python train.py --head_dim=64 --hidden_act="tanh_gelu" --norm_eps=1e-06 --tie_word_embeddings=true --parallel_block=false --init_std_o=0.00597 --optimizer="adamw" --lr_mult_qkv=0.4 --beta2=0.98 --decay_fraction=1.0 --decay_shape="linear" --final_lr_fraction=0.1 --max_seq_len=768 --train_tokens=208500000
Each number is 128 + 24 x the weight over the matrix's rms, rounded and kept within 0 to 255. Layers, rows and columns count from 0. Numbers have three digits each.

# o: layer 4 attention output (transposed), 256x256, rms 0.0464, rows 190-225, columns 192-255
# v: layer 4 attention value, 256x256, rms 0.0201, rows 191-226, columns 192-255
# q: layer 4 attention query, 256x256, rms 0.0347, rows 192-255, columns 192-255
# k: layer 4 attention key, 256x256, rms 0.0277, rows 192-255, columns 192-255
o190:147127125104123119093124100146108142160136138104167107110136128116144133154133150147164160139112141032161126088139140143085125139106115154129132155133111122099122140125106115116159111162108097
v191:149135148131165098118155166118090113148123120134122109147143129132140148093121161130142090150165103105135129127104117141109134120100132128114142156105127111149129124132157125143111133151128116
o191:117127119132138124152126110129146139118146137143158150131111128112113108141145112109127155125138142119106111125144097107123123119147127115127114110128129134115148135134104111149130134111138147
q192:111153149118177168129104099145135106170120146155077119127174112109130099119111103153145160119146110114103077163228102124042180083110133159174129118131119099172128130119118112069127091135122109
k192:175098163179255121178125086119196153170122155175093140056073128088149084087080140153120137133186122091127054154132076110129152137151146079134160143140158118147140171094073097047185104098115097
q193:120138102114073095163092176120152102069125172129155192107162169098147141124146101149137078130082096129161177119127137125206065144213146090121120172085136122119126107177149093192192158129150103
k193:093132078106036097133099122165104143081144116141124124133138174120094141186148112100107146104092122000140104110110176142141114133099143177114076136152106149106181098126101147186141066120173160
q194:125179170135157108192053081149107151113187161119140127135156086088191104116067185169084115146122041098184172112157137132127171125118134096159132128139095092135196148200107082163166137105093056
k194:154096168144128133151119111182112153157159112156148121167134118078156117127132076109142158126148128000084131120168148137117154110140118090146152137172140148112139155150101115169155088082144140
q195:145159099139100164098180109103131196118085164123112139179149145167076109170087157122192087080107178168118140148114153142104143133175167117110109117098146141077119082082125169118093080164118114
k195:118135089121153135156136117064133116143111132105097142140133158137106166131134099139118123105123145255135140109138118095113096119146140124117116106125110137124136095100145139121115144146164112
q196:103148088149102151144125110139108094110034183153169147158172120110164134134113160156106077139099133134128116140117131152089155112148115097137143137130133117086133078101134120185192064124136104
k196:100161035213147143160053103089108110151091123107081102121163140085157114176130103198151147091052107170138037174127167162088171137169145204181143093142100175102200114116073106210200065048221134
q197:157095124081106146132160152160097137084144101064111101163115070142095117175163110129121140045121148066114077129094220134140103176150171143121101107157151172099190229134052145153130151058115142
k197:141155129125141158091168134097109119129104124126121130165135106164105126101162120121118088116096124225125154119122152147100113134109130110144124152121131105107109121113152102150137141103126124
q198:102045167179112181112109046141111120108146143145116164101138152102167077122055155095171074130090143120169058154168097141102187175125175090149112176092162094126215098109109151163197100167150110
k198:023169176112132197166090158088124091175170181123103066145145172146149132142119089149144151115110087255160027147168134078091162082092149125125028151110114118127177109058091128110145093145107139
q199:127104147094141082129141161137183171144148064121182147095111149147114177137163103130105134141170186177117186089061079097226059143130115149132131091118109140143078074159146122133042150135091155
k199:146115135094088051159136124150143117086128104154152144106127142087117143141145148127121146145139131000116164082121119116158114134110138148096133133135111141132107129167166156117107136146120142
q200:148179139060167179150139106061142177231161216112092047196104074165120215155141062117160093090180090207083212089157169089121044104165122166101079094174139135110087081129111130123127155107174119
k200:180145128149128124158149117117149164183144150141106141115137143136152187121145097114091088123149169244088178103118121102134112137131130104093138127148100126117124129138159114149117122110136086
q201:145143027132139076159112158174147101132073039091121099116139146102087130123080151145161196184109161126105112119110073177178143122108125108106210166177116084144043080146149125098111129133106108
k201:116116013152148078135166153155105155095084090122164149140136146113107179102084145177111167162108155173146142132099107111152077095182100160066179152154136154146104129124087164132131125118177160
q202:166082150114166150142162125082149142154148142108054102067105087131126093112079080127150178177162119109120127125158129119077172050104157139173127111112133134154145102070119145103122141131154161
k202:147106119128196202148115117109165120155173168125071131126137112153124124165068153154147108159174136199137125095167110069093117112109148078135182147121155090158136130108124172107114115158072112
q203:160110117108107155123049150152179161112186135101143116128094122092144067102059133104182123154057144111125120203178178141105064108040137126098107148149163130104172117189076136148135173139162106
k203:118129142124137166159143154124137137175149131123092099140124151136151161124095110089149122120138139210130114134138120110096110121096150093123094137130102120113122143097113124118125142133136096
q204:128138169138144186195057097163131132148161190159123094110176062064216137122055142137109075139101139147091090130166124144128189068072157112170163157135119048128156149135086083135204106100141068
k204:131124186157179146187076108190136179163161110143106102106111139029196183105133091113126166130178119035121057168136115142097163143114118132171124146162146165111179164139082107158188078060130119
q205:116108098138157159169146147114196120119086076097098129090145059128137088102094156194131163147143155132144108165161142167031125087039171159183152077139120147112133131088127152112154066115084136
k205:178111108188205150137120156089190075165092144111079109143133112114120108117114106175134132139143163246165085122143107110084102118133133126143159111102132135117123134095087147135149135100131118
q206:127105113180118141091181139075107159137129176187125150090145202143164116099157186104109132171058087146192118147179122121029173124130130046137106103099113145106160133161122107166150136222119090
k206:101139130159129138138052152157141052116156197116150115135143167131155048121088160119114166106117105012189125110171140098047150126136149087153088094130125115119159139076082104151124134145128129
q207:155114147057115139213098137149136180095150143110165152088117105073111180099000145094128126128100255138128161080156156159140123119083185126187129062165113135166103111110136128192100170119191080
k207:204116125129101068181171148197160209042107122092098076163194163082130255100050115089120125137094133159107138157091127066147097130061172124097104140146133167111148175174089128193108155078121138
q208:100168176125064130168094132135079139126133149127173119127165160091176106123051117043154085135104130112128145121142136123084170152130141100131082146113122117097196099148107116207152139139172100
k208:079128130135101147148107132158067160140144133068104108175157134062179149172093118113158113125060133001129068132189176102121107104111128137119115127166131142122166089092128130191108084135155135
q209:040152121186051087107099109154072117114127065131171172143107169071108101103099085125110121119071153098133134129134151097086190212143104146160107076108109178161170167169145124116030117124135146
k209:106139113111134074115094141168117136106100120120158129189110127123092072129118136085186130127085129000140104149152122147149139145079106161105140141145130101127109106127132106090137092132093133
q210:150094210113109140180074141091092123071157115136097130089201141168130106120075143141090123123136136136155151071126151117116058111158171158130122205094125112126196086165092087220155115112152121
k210:049107154102033090134134142170095137103200121150136159137135105044104175112095083128136121160130101035164141146156183131129134124099129161147113137107148163121135115149141142211146046089138172
q211:077090122145097101114117194131169061091198046145148180116130105126151153063172114092081169192162111111122155171108131155152067126109141146119130192140110139160133123168125120166123149105130159
k211:098100125088093116099092134146134124057144085135135170104071130135123097110123105112087116130102083000176146162122130179156105137098111184131097160101147130113125171167097156151149159076112162
q212:135172079174161160087137090109120096186129161124085130134159135158139114106145175122118153153106066142088132171192125168063134080179108052124149210114145100125132099061136105115181081129153111
k212:105134088130186193134106128092110111139185165142126183126099134160163148115132109162107119101129100255154137159136104134130160139150099138149135134127122144142131107162085128147178114112119115
q213:113081118138100099129040145130215131100100107124113151109192160098148119112183142191129089153115115132198184112127154140174006118155120165136152188122110104132150092161165149125165089127068153
k213:119130099144054081108094143133124068097149068166114132093092126106081077180136091129128154114122121000162137089130154161137114114117140179096115131109110166113141069100105161112150046164169166
q214:113057156128184153166172116086166103158114093114082085114140118111120152103089148163106132163180158183129106108133086110138131064149154161199199099107112075170102120066102142081105121162084185
k214:121130143135143097156122116128190109126128110163146157099123109076121121138098128172106151154175133068140129115130102137127137114105141169123135127115155154154148136132136153106117097133126140
q215:108094167092109173187143093186144156092165095107175123165133150093167154145086083108175026132117175141153141109085116143211103148133137077114153130066174102105127100140109133140100188143155098
k215:105124170099090114182106150146124196151155143130141086130127158117188206144127105069144126167184168255066160125112110136156115098011135167073052124187080156069145089134176196164101112121153128
q216:165136106078106122102155166142136181071088146091137159124093175160071143139126151147111111036050184162181137160145147125090049113125160155117087073117116140094139124107095151135093167172117112
k216:170129076097101103152160144095157088084121130099119146167141159143093180091095119112142120140135174255140159113122127116110118124112170089137093096141112149150108118119142132135110159122141130
q217:126131144145134145127121055150154133136135090119110149121116133090128101098070120102109120122072134112128090207139117162114119142138123088089114178101143079147204123134110125122137134133170106
k217:072133144094152131156112144108133133165151143128120185178094139127132144125130096133183132105166121233113115174138113143127148103123134147158087153156144152137130137107089157073138121091122111
q218:121115044167152105080160162096123106108142206137126205083097223187093158110206150088098187163081098145148115132167091110104104201169114098098092150115115150145114088118157107163125202153136142
k218:040116021086100151110133182106117065016138154125160176109127177223153093119162182134063110116025087148177106116068102111117140134094157102131089122103092086137077133173090096174150195152122149
q219:138145103185177139141157122130181129157098117105098094124117102120161113113118126155166143146139122139112117152152095147101188073099116127148169078131101115148095139087110126051112137161084092
k219:189114109169212172155102089122167121200088131113150140133090105096167103126101149159109134153219183135127129131133090169095130101165100097148175092156162148136111143094091169049113141110150115
q220:108124157150142151157090125120136077230108037168155069115165093084212106150152078130136095152167107149093091140085092117229131106131120160122164196137134052127144144165123134084203053113131118
k220:085152191150127133102056117159131123204134109208143113114140107055128115154177119165135148143177088039109067129112101159136157136154101211122134150115142147120158119102132143100156044141153138
q221:129143125086157123177138168138181160190136096118097087117132108112131107125125113126165177121168143114090077157137135108123158125056134135125134040155116135131109196111133183050099118132110139
k221:226104145145246133126154078121199165156029125103115156114093110098124099112146144122113123134178184121081117112128035112125081123145155059106145152125135104168119158090109103000114186141076052
q222:107190146125141192160118077106122177240216223184169042154147119116216181127052056001128106154119131197062119094121100150106169119132107121093107151131155088106174055129126118159115136129210101
k222:082132171165159167194109139137128167226129154136086139091129148080214187147137098138090082139151104140062076137116074059153137143115133134120108130148105133100127128126151104132122122124150110
q223:113115183132151138129118105130117164141200083122135060159088077111133137148076071117167102134165173127116124033105157125172126143085107196111183173118157119152121080127141167111071102099103140
k223:066124185141113154131174138140124144199134104142122083134123089091120207153149091109156076201167143236100155119117096116159098178077081169118145149106134146084114058124180129122096090145102163
q224:165118137177137173030156139117113079146141112119121117157103130215124117142253137099150157163146092141131118132124128102120184169106084085131106157112145138154113151129145101118098166195072121
k224:094096214134138155057171141104111109172165202178161047068112126242171143110143191072066121143149074255124146059145074118131156136119081122145132107098140047102089169123144136158104160160095129
q225:109133112143098157087130181086114130141077133113174055124101142147110098125137143111140121183055067141094097147123152085087164126107114148149138119115138123080132117141135127131163114187125091
k225:055149070209173110141173137144111032222083154179127060147163169160103155168088153141161178121096166154220064055163057098056123164141155139193119091153101107135177124044101058112123075140134145
q226:113155154123112109098109147122166144140064091147160144129160196169090113167212167171168122103160138112152149153143148100123149184136074152104108082152138164109125157150189140117104065144091173
k226:153142128144137089109127085127083079111086117113159080184082132132086045156167172109223121091068141114136162091167155114136085144128127121111167132109093110146125103087143102072107129209074089
q227:147172095117146104132192100161088149185101131153107094131128100114125131200122048104130151108137140112058081094084090119152205167097078119101140083119137157106092115126159129084087108117150136
k227:142132076160194102169144081130106194181056160113113164150121112117136106162165164144171111157140116041057134093090109125150136145227103101113198144156125115147095097092180095009089146103125129
q228:036079191119140144118157116165135090093161027135136190127128121106118090116087140117137127156148140108182051166149098113050215100099192103190132121069118115172147145097127178078054120143098164
k228:078115197104198136106119124095158086085137108122145082134094105109140048074036108154158173170152128137148095192160077161119135085087126126117112134099190105141164141111075168098135138167089123
q229:159155076177117106106110137158191142135019107103162151097123149134145127171181131136164124121085173120060114149037106151219130202058082087074112127123164124076087132099164115088135165153153113
k229:136137070108103143142116141159104140170083137109155092163103149138194140153204159085182106111126131255104084115072079139149128119136104158103138131157081111126082153128138172053115164113127110
q230:088203066209108081121086189182148123113066117106237160121078147112199147114194153138108107145066081115074156153098127133209092220058074175097143093159102144069077164170159123109173135094104078
k230:181147080163108105090099129199105113112106073122175127166135132122169071106198124100124133098098146003144089155087115198145121131139086138128151121159100140141088138172081086111143150104151126
q231:131112062092114180113153170054131132131139134077087116144087159206076157096150112118123170116106107173148190147164173107082012174123160186096076144170132198106123092195108118180124179156171133
k231:129150112123114146106151182095146117124141172130114144125123134181127167094111136110080108136100137255140151126129133104109096121125134097109118116113092129120092118111142119181134163120128115
q232:160099212140214189127182140070115106158161182149102115090148131189119163101166172151103161151220095200125131116180086079073166047146157143206121096113076085179127130073115103116125094176068108
k232:119094193113139111129120119135161110108171126167156127073141124094136115120116158154100143140169118092164115094141122118101159142117144107143157120110168136144140152157131124166136142139118139
q233:146120115142137153163146127163039112092132179133168178092164186126189125104157161116067134147097138094124120116121095111155148187127090089162144088081118123124170178106113104173161158132148100
k233:103107147114069140105117138171078134113109124153151098143153117147149092165127158119157153141130081018122076125112136168134209124109140130145122133144134139135111120160118104173142101105123153
q234:088156178152117134133149166134095109083153035085167173140089101132122127081086079037182132112122157156143122181152145146124158162152186164129101142083128117169175193161117120171110118106117110
k234:046150183091108106084168094118099134125113109150164166182091149118107206051084084099058090135111099239142143176153085169110107159090065196172053143111157138141147101126109136184111140087109166
q235:167183129088118166179110125128124090118080160126135100175194093147102161142134159167112093071151135143112133140090160143147083115154150086098121135189162098079146135150107113193229067082177103
k235:154138141128117134134145110108084190130151143117116130145135122094113184107148111148095132099092139250105177156154165126096127137186129166164124131150096161123158134149129109234147129058163114
q236:130122144152110148131107097129114104160169203170114139127171130112186175110126088121075063111170075152135189149121113126116081094189131129129092130107121151127179084191112104198168122130176109
k236:124142125103079129141064135131105152109208125127114166109103118106171082110129125131089106111107103000131163119137209128144164136145119123128142154156119161106131128145144128191173120089159141
q237:114125178146157121161129176041167105213128082172146155048101142143174146118155057163081159144177097183112096090087102078112148095117142198141134096128091126159089081111183117091107093090137172
k237:105124139132126102121103136163141123110128102170140145123142113063119090114124132133132115152154120000127128137106106129151127132129111153140163151117128150144144126153130143137114104148112136
q238:142236158151133132134165125141077098137047162146181140149176160133127180118154175138100111085144150156118105145100112117072255137168095104142093017094084126118106188063169100134096121150104104
k238:152098129124130113119167079135117148102077122116164124147140118109138116123112159132139150127133125069109110148134112146130159124147144143182171089154135136144125156169109105158127162104117130
q239:110076170149164142088171131164113108145173076138118119118079106127161096140151128135148133161182110102135069132111089111079238115058112127151135113087122130161131120075136160087081141143085150
k239:085071209119193189102136110141152093151118112114123086099135077144189033142117192141181127187217124115131084108133058128141153132099114080157182119098196070106126134118123162075115148186073148
q240:176154126100099067176061110167181143082076151104126176101172151056109072146107134147130133049134176082164151185156131153176125076193176096116079094172113090143200178119105128126179106114146107
k240:193115129109137140143080081099119152092128118085094153168148127089086098159121111155140142072103124070106103120150197138119133101134190118131106125141134138159147144097112156097141115106157096
q241:044101128124133143205059178139209119113148081114194159121127176115170158074090172130112102185103133174182152156156137141124051116088160155123150125140102106132124097169133140183115138123122130
k241:111130110127089086148107149163136090098158080133142099152134157070156128102080091140125152128094151077155133164125094154130115112073145164110089132137103170092131133148087146191142113136156128
q242:150148085101137143122176172151091139107134229120141157085150145147175179119117136102089167135128136138078122109130094140175161145107124139175114081102101121107111127111149128152140143125133095
k242:159091075099104112133148142123119159082113157164085143078145133159120155142146132126060133142124082077114054119083103118157154136130190079137109148134121128173111125217110082169131171074127140
q243:118129126106066150094065110091111136196140200200114096137143132125170129146168059054102096150101058125087114095097145123143080181124081159082091205127142129094152073161137131134183109099204153
k243:110188109150092144121065160133111149211156170155055114063143133133159088164168088080167113104090108061092085115114152084161134124127127118125101181129088124145115126097181061090179048169120087
q244:136092116072048110146111137118112124077100176167142145102159176107063136181140139140151101123106197119182131093153139087077110083173162088154104122124139125130133053112154160203143107184160153
k244:101102070142091100212146145119140136066109153070072080127190168117105123220063169157140149119044113054177106037155166069131109133112194143110100126110084102084217109072124119178135099156156139
q245:182166032166106110110097068136105118188080246158069122099137087096120087201084082104129166056047159089032070133143111120117114104140161085102121199172128112140143112097084102088218072107173098
k245:127175043164166166175106132088114162183108176107061161120142152122157117148167134146127100128097094142113070100104163159118186145210111130101139136113117132136149115080119101046156126094190108
q246:171125194130088161104145121098097136164104170165133092156153116141093120152159120125179101103180158124157104100133137084067214104119091170142114071134127141115151125081168153126107084156129162
k246:129105238148114146130166090103131116179055140085097040111175086130105090179095215134177112131164130181130101062162149059134139117157162106156185103076134098116173147075174093147091105243078117
q247:115209133155172158107187112108075096177119143116144118184131113150128206108128149071134136121114138177036121103169123113078204192152106134146129080135111135134114170080153111118085151116124137
k247:131166138131169118064217117160082147126098119112194148147096118181143191105123134111090140133124107224135143170115077121112150135149062136168165129116141098150085169172131073161138132116090129
q248:113146172108127072162101127156182127147097106160150156104143163054155124120119109143146151090138161131105040156134085099177170181111170108133110087128121081125122216124166135070111123118119147
k248:121134161130159088137111096168139158113097092140144168127127155066096096117142116119141162099151124000110077140123091133157138151114137143126103155141122130185167151114092126010135119137094109
q249:138090183159110124107122121140142154148166111125176126107100114074144079120167134109139109129159130060143148148102126126169169133106128090124104096147146119154182162115148157088125143142153129
k249:146115232102103162090129125145130108138119106123139061174161096161115081175142148126173116097143119149122112112125141101120144139101116127121100143107136070103147177087120128093089156186098098
q250:188110106103163136138098188154172144118211082070109123111053092122119108094145088111144159142127142109097155154131141127209054104094141161108139134123139109168119132133060127092108191120107096
k250:150097140072130120162157131154145138125145114158136149125110128166140199106138128084131101137190132226135185090116090146126087129092126093109108165132129135099072149140158149136119154109119143
q251:107191200170142160064221130061100154151069187135170133173083143194118168145209156146120092100108064202169131112140109105102194133155110122138073066101122136111122170100179098099123134183109107
k251:156143202128105126089158084084125098148112201164146097144137137166091132104148126094096154093156137229069142079119123142114154164150129133167119057139107095141145174137139098121089155156103093
q252:120061110117115125115083147149096092091235128137090083134125119112149121082079111094102152220136077086108135097113146135160083144118103152149198242137124130139116078225098121177129142106107092
k252:076123096133106144131135173149111148136173108139109133067116121132145126141103101112075143154117103000170128148143128125138120132103111124099114162122149147109122113153122095156169105090163168
q253:107119151158123106183082149148160170126180139120193181066115142092212166105115045074104126175134087176113213115153069133209109093105145211176137149097079083128113055235150088190149157114152054
k253:131099125114092094161110142172134138104152122173124145125131133112148136129114122109089135149135131000132114110127125136159123127128128123113137134149128161140112130154114135173126129092152132
q254:187135057145104026116118153164165116066057128092132192097090103091097125105145113180027151092094110051138167141085157179152024104140106178113136112188103188108112144149121104151145113053149154
k254:175157034152091105079084130121134091069126083066121152180151083145073075127146113149167101089075123049141155141091207166146115137158118154139166140151123134143067140159102148093181143086141116
q255:187133114106129123131095155164188130109090186126117137101137161110093094141161171181167159089152159102139103195138119104155141087122164111115103085163105097148131162079109151064139135171104132
k255:187062167061142147162152088101167160110092143119064102107159150131089107144116176140147177089145144132129103085155124097130131097122225055116121123123110122154147179104114133089130174177119092
v192:109158128119126111109144148137130126139101138136167187127117123131111112143153153171127188074141124141111150142138131141148133151119076142130137101120164138107112152135159144125175107159140148
o192:128144132121168125144136088143154127157155094121118087139142146104101109097085145161131119126141115069148097106152097134132118098154128152137124119124135150135155146136145128096144110122112147
v193:176170144127105122153078068153163131141108123158114110137152147120140126124093151073134081106133110117093122165099153149167054158163166139105148127142151128093157115122104155148110118081153106
o193:096106091145200125160140157120184126095097131085095056113086074161163134130201094152144146120149124143128152093153119147088145095095099132132151124097163110124078122112139114166119138117086135
v194:172153109168100149115106125122116176141149141132121160103171109155105092103111134150118099126111116135121083143096131160123153125165095102116128138060152114144129177144113128131132105169117114
o194:133134112138138146103096151110146129153080165143093081133123133116136128110123157141119175136145116102119109120122119142128095101107133116131136153137136128134113178110149107090153125152113146
v195:096108105076199113166141163112114132107134068108125133139101121134135152154110127150133138145133079144138165107107143123200147119096140130094143136189121102122147124125134154123145109129147140
o195:144119110108104143137120087120188143098131109131148208118134119123144118089122104127171102107171160114149105164154128116103165153154124106138101178096167091140119084133127142104083134092134104
v196:098158152121126138123109127105155134164085167135135091151116172140129098105096122105130094137114093134123134148112129139113072137123111139145093144143129111126145112147125135146194140114128131
o196:093123101118119120122164126118097125099161109111137164130089128181109130153190143120092144111057134102159098141141135138137154114121096134126138146109149106104155130090113145159121131132115135
v197:123174090133150141176110107128174100128117133121081134103097111124140125099151103132141133167136110113106123135180117162151112117080173135104134131131109100097170073132165119114134097152122068
o197:110076111182149148136150081124114120093136183117096114102183099152129076142140101100151105106153135131112183178150116110079166133156140107119105107061155140123047078079100155084124097131102120
v198:159085145116122109121086088088148113094119153087101114091174116085102111125115107129114131120111116141139141089160139123132069153150154131136110121103152184161117157133087097140156190118165115
o198:128121137121102183145171176123137112058092149127137090122105134175125131102159151165114137074124120187119164122138133137126159107119146113162146101156102125158106156136139107145088116125082122
v199:110133123088118159105143145108125119149111146108140074145143104172146113160117091143090090143109078128140143135150132073117145050119128126134102141164141098128102142129116147137173150114087132
o199:124138138128115139083143090134126101162156131119116177104117100156126159094149152112084099123118151159177124131151124090147138122117117112131115177058118152121171125143121107169099153135119109
v200:134092125123165135111095133121085126132056187121089130139103127108116117139160117162131103121067092126147107121184124081061123112136112154167132125082135160192121133084185140136110094094117172
o200:146115121141096144107170116119146098147087124118139124118155090107125162095134114126102121127091148124122097155063138073154154137088154115114093156123118136118141131134132165168147123123169119
v201:085112119159130144096134138105157164171099091139145092135179169127114130106154108118089128169142083136083111124072130132140128125118125135092092155141135116158139160153169184124155133175136162
o201:111161151120058125128116133108112099121145118157133159137159094101115120121096161114114151100114134117182067124150109132156154105093153112136093134110139118115150180089115105055102135172110114
v202:119123112145119156119109129136116132149179106135122165072128108106166090133024068069129098102090174128152079122184111148122139134081147135143118132118116115086151127143102099149180106115137120
o202:113124150152122219140108142149071101150146200167060076108122098163096138139121155092091130181094121153145221113156117094073116062166169141126164122126134130139106114144121130161122115161086124
v203:128208148160123134116132134098140162129098149107119116114164154120204127140154101117137115121152147117135097129079149109063145136123164164121115119157095191100172148128136163141105133067166134
o203:125108070105119133143147136159122074086137188090146103145137140137148138182186145172086099144087110176148110121104116121130158155104131054147157116106147142121094089106122147229140187098138111
v204:135099133112115150134079086169123090111164105122103125126163084155129150173136102106145146089158127136103137100110139144140160122104086163109128205098130112118101137151138130134082143105122119
o204:130124114125143126084145155163165157179174145152176104138087144113170159084135099100103147139148166124101130144142121129180087113097131126139145130135094136139103140150128111157126146131112117
v205:123108118147122130108137087136044139130097168149110182161117122166114125114102185128136069147113125122187125155177136118089165148165143134112144162109112163156173111098161117147114084103117117
o205:141124140131166103137152088108154075116132143156100054148120089118169145134133138130133154127168151117126083148055132082106100105115141128129094178066136108140174105116157156212200133158156117
v206:107124129109115174140119104163136141136172161102153146160100110054143135136086158141122090170129150132088127132163127131125119193106101129129169116101128101107111115139172173118056155122150057
o206:125113135165135143157142121144096112185130165144155096104132110147126113161092063093109140135144130077074148133108098157117170088112124124102133092125115138143103131112134096136111154161104121
v207:124166136080117161085103154096147091145102197140172088125122098190125100174123128114126126109116088142103127139106139103140170014151123130137134128136136037144116141103075162134199110129117126
o207:128140104150136091115134135123141124164114111108127165155134153153158142112179137134115109142096164151160090133112153135137114143108074139096139174119115158118176152110133126172086141109123153
v208:117164094059150128147090145157127091127169147118148094133124123078088148124098149105155174109124123141084150170140137163169088090130097097145152082120134098116103074116122146147097135148158086
o208:139092125155118116114123129135140130155090099115131155103149138145115069088157094132141122139144118038114147151173131155115149118142120135095140120158141131136126126128155141086087116123104156
v209:111231098122147118139149174138172148130095160155143114174164135135103157148147152134134175150134118128100151120099119143107112084170113152110154146173139132128079126106173076115127110085122137
o209:113109130148119069160137062137120151125104082043126141147159120122112091060120074114157096107131142143090101116196130129133139200131117132142131112109132143107136119131103113156130129067145163
v210:105145151148142096123114164133110136149101136144151135142131092126116136173084166141144062119093109139147135072122132110109179137145189115094141095114124117098124119093200144156094087087106122
o210:130106124054104090137197095131206123143143105162096080132115149118118132117173153174134167137177203101122109092111107115127075109166121114128097146108152165115140080139164150133157191144137160
v211:118108134094079129056147123141114141079158133173146146126195086157144116126110144067126106105122110128083168155124129129096121136091129108100130146072145153130091107125129150153121109130157145
o211:170113141141142113153096177121120119168181150143102107147140138147117143139096107105066159170114166134141087117124140097205107087101113135123162166123104127150144179180136111193119176123104124
v212:125153103117111117120158154174128122127098138180172163109127170141122139120176137096101133130119136119094142170087128140154130185166080102116116092114150166081115152127133143136120141143144138
o212:163145152116154087112105128107172108128115085089090091143117115152139140103140122152112116113137120113134096105184113135126120100127092127091109152098134117122150159135171122099093151099108139
v213:097158112122081140125158104141089096106174114156133141154171145145123123113149087103120099087139158144141141132134150117139138102142114106114130122149156162118108099166105137116123136147125156
o213:120148132133135136112096099121094085152153201133105142164149156159117121141112135144097117164116074115184166119170126131130121085130135088112160111073129153143122108138113100190149142107117104
v214:146089108088129116170084129103151142087117156113077109107128120140106142156077103123159202104111109130093120109136130136182107106053168162154130152144105095143127141117127110145131151114163129
o214:124102118136106166177133144147151142122140114172169145068128128128095096126129124133100133119113150110130129175099120111149171144155175146136112095151137114142092163131142150155154097100129137
v215:099182128063083138114163113125092117134121120148106125191183133159119105101159136115153110140112122111195137134141118119141163115110152111115120178165109097141135120137163095108115114104124115
o215:114104156139144105141125090117141114137163120163135120116124121117132156128099108113089143122125095186122101171116135100133100125143140145124116131093104140141157143145131137233137130153134100
v216:146106094133141099136094162135164108133120114079126083119147138123126127161147095128137189092138125139117133109090127141178087182125132118130087087118118169108142173125111118147161138141183159
o216:124140118119052177109153168168137166113139142131155124139134180108126127109112177115114143091116121115103149113180120165128144098186187143160151114217102136114095120129139126114130106082155125
v217:123130124126155128121119127147131158121149104147106110120130136168096140101142066102139144155138143109095103178114123136151135119127095110108093172130097181123125150125154121120097106140093161
o217:137142178148143143101088130137136114096155117080117078161178072097169147123105130094149112114138123108168144130161162117083130112094178096114109132089113142124102125134128092135128108109143089
v218:119152153169123141092121126117127136111131170123128153141118150113137125105152133113114093173117153132144125175144143117110157107184126145120143146130139148174118108176139142108082120119099139
o218:131131071123130108153116125115072087125130135122135135154140136127138110171111103120147124196084121065115145125078151130131138150086123107119149116089131134112117114125095146191152174111140124
v219:144092072130132154159142134151139083125151166155130129144130135145103157162205089171096155179109145133090148113127112180122114150133069115106115121128155147169087109152139144107099147151145108
o219:151117165187103111138073077147111132163115132098158115127154116113154055066043095076166121102130134116080157140198104148155146134099148127102106096137117155115103132169137090099147097099133131
v220:153135120141136133095085129119132109152103165153168167129071139116151118129134104130126081129134144126150179108101125124144123122149141147112142124130162113090066127169158154136193091100165140
o220:116133079109111094145113123124140136167126134082128151134114146162134105113198108129148119132133148168115116104117144151158070102154092152108159142149154128117114094149079162156123139091150141
v221:159103141131109170148122104124159063103080140163099081117115124146086117150150163089177204121163128141080090103072152142106157148150195128155100094134121127169106125164082109118148120161132100
o221:145142110135144071197124119141141154108100164171148174129129168115117135197105186161114099104085163139166136127166111132183106119092089173106152058137126143114159157099169142004137103152139167
v222:167123133137125139092102148124129127122138136103168088167166088137070126107165128110149109147123156139115151160131147103125142083144119088106124128132117102135082146161120146142167113154086090
o222:177144148147103110100108134123104125140111151090133164148148126131155121109145102127135108114169152107126119104125171132139095112107120113091145110147112140135135179148099107149087168102148140
v223:075146125132149112154108124129167134097161081065113138098188110093114151116114104141138110131118111143100139120085150165178148166123123165137165119079120111095175171087118125121054144110135108
o223:165121149137064179066129191104138133121093116162138128156112122094119172140111106122101161129120126149114053141146133140110169141094159096187157143170096123156099140081184122113112137130100125
v224:134117123064124136153166120128110113102131163137091140163120124147127126146170146108126118141125155098158155113132099097113136154117108148128133151101123128151149085106148105110145095099091145
o224:159126170155172129124144113110152107078086118087149115145106123085164152177119080123162115130142098123115127124094139130142132158064096143108164134105118112142160076114158135155180116090128145
v225:107110141159101117088127095097131134104118132060101124132118111112154127146126157118139077114139133137118121117101164118117144153157157137105162126146140130130115142135127135119125125105120072
o225:152142064108145119158135153132139123141143134176144133118142122121114136163136132133105150138129130132118115131111107136161132123125130129147154121131106136126108138121133127129123156161132107
v226:069153104123127152146092112140126096128185099129145127125120094047094127107138104119137143182102109130153137163170148122118134078158148137100121110132095108112151099116138136094110122177106142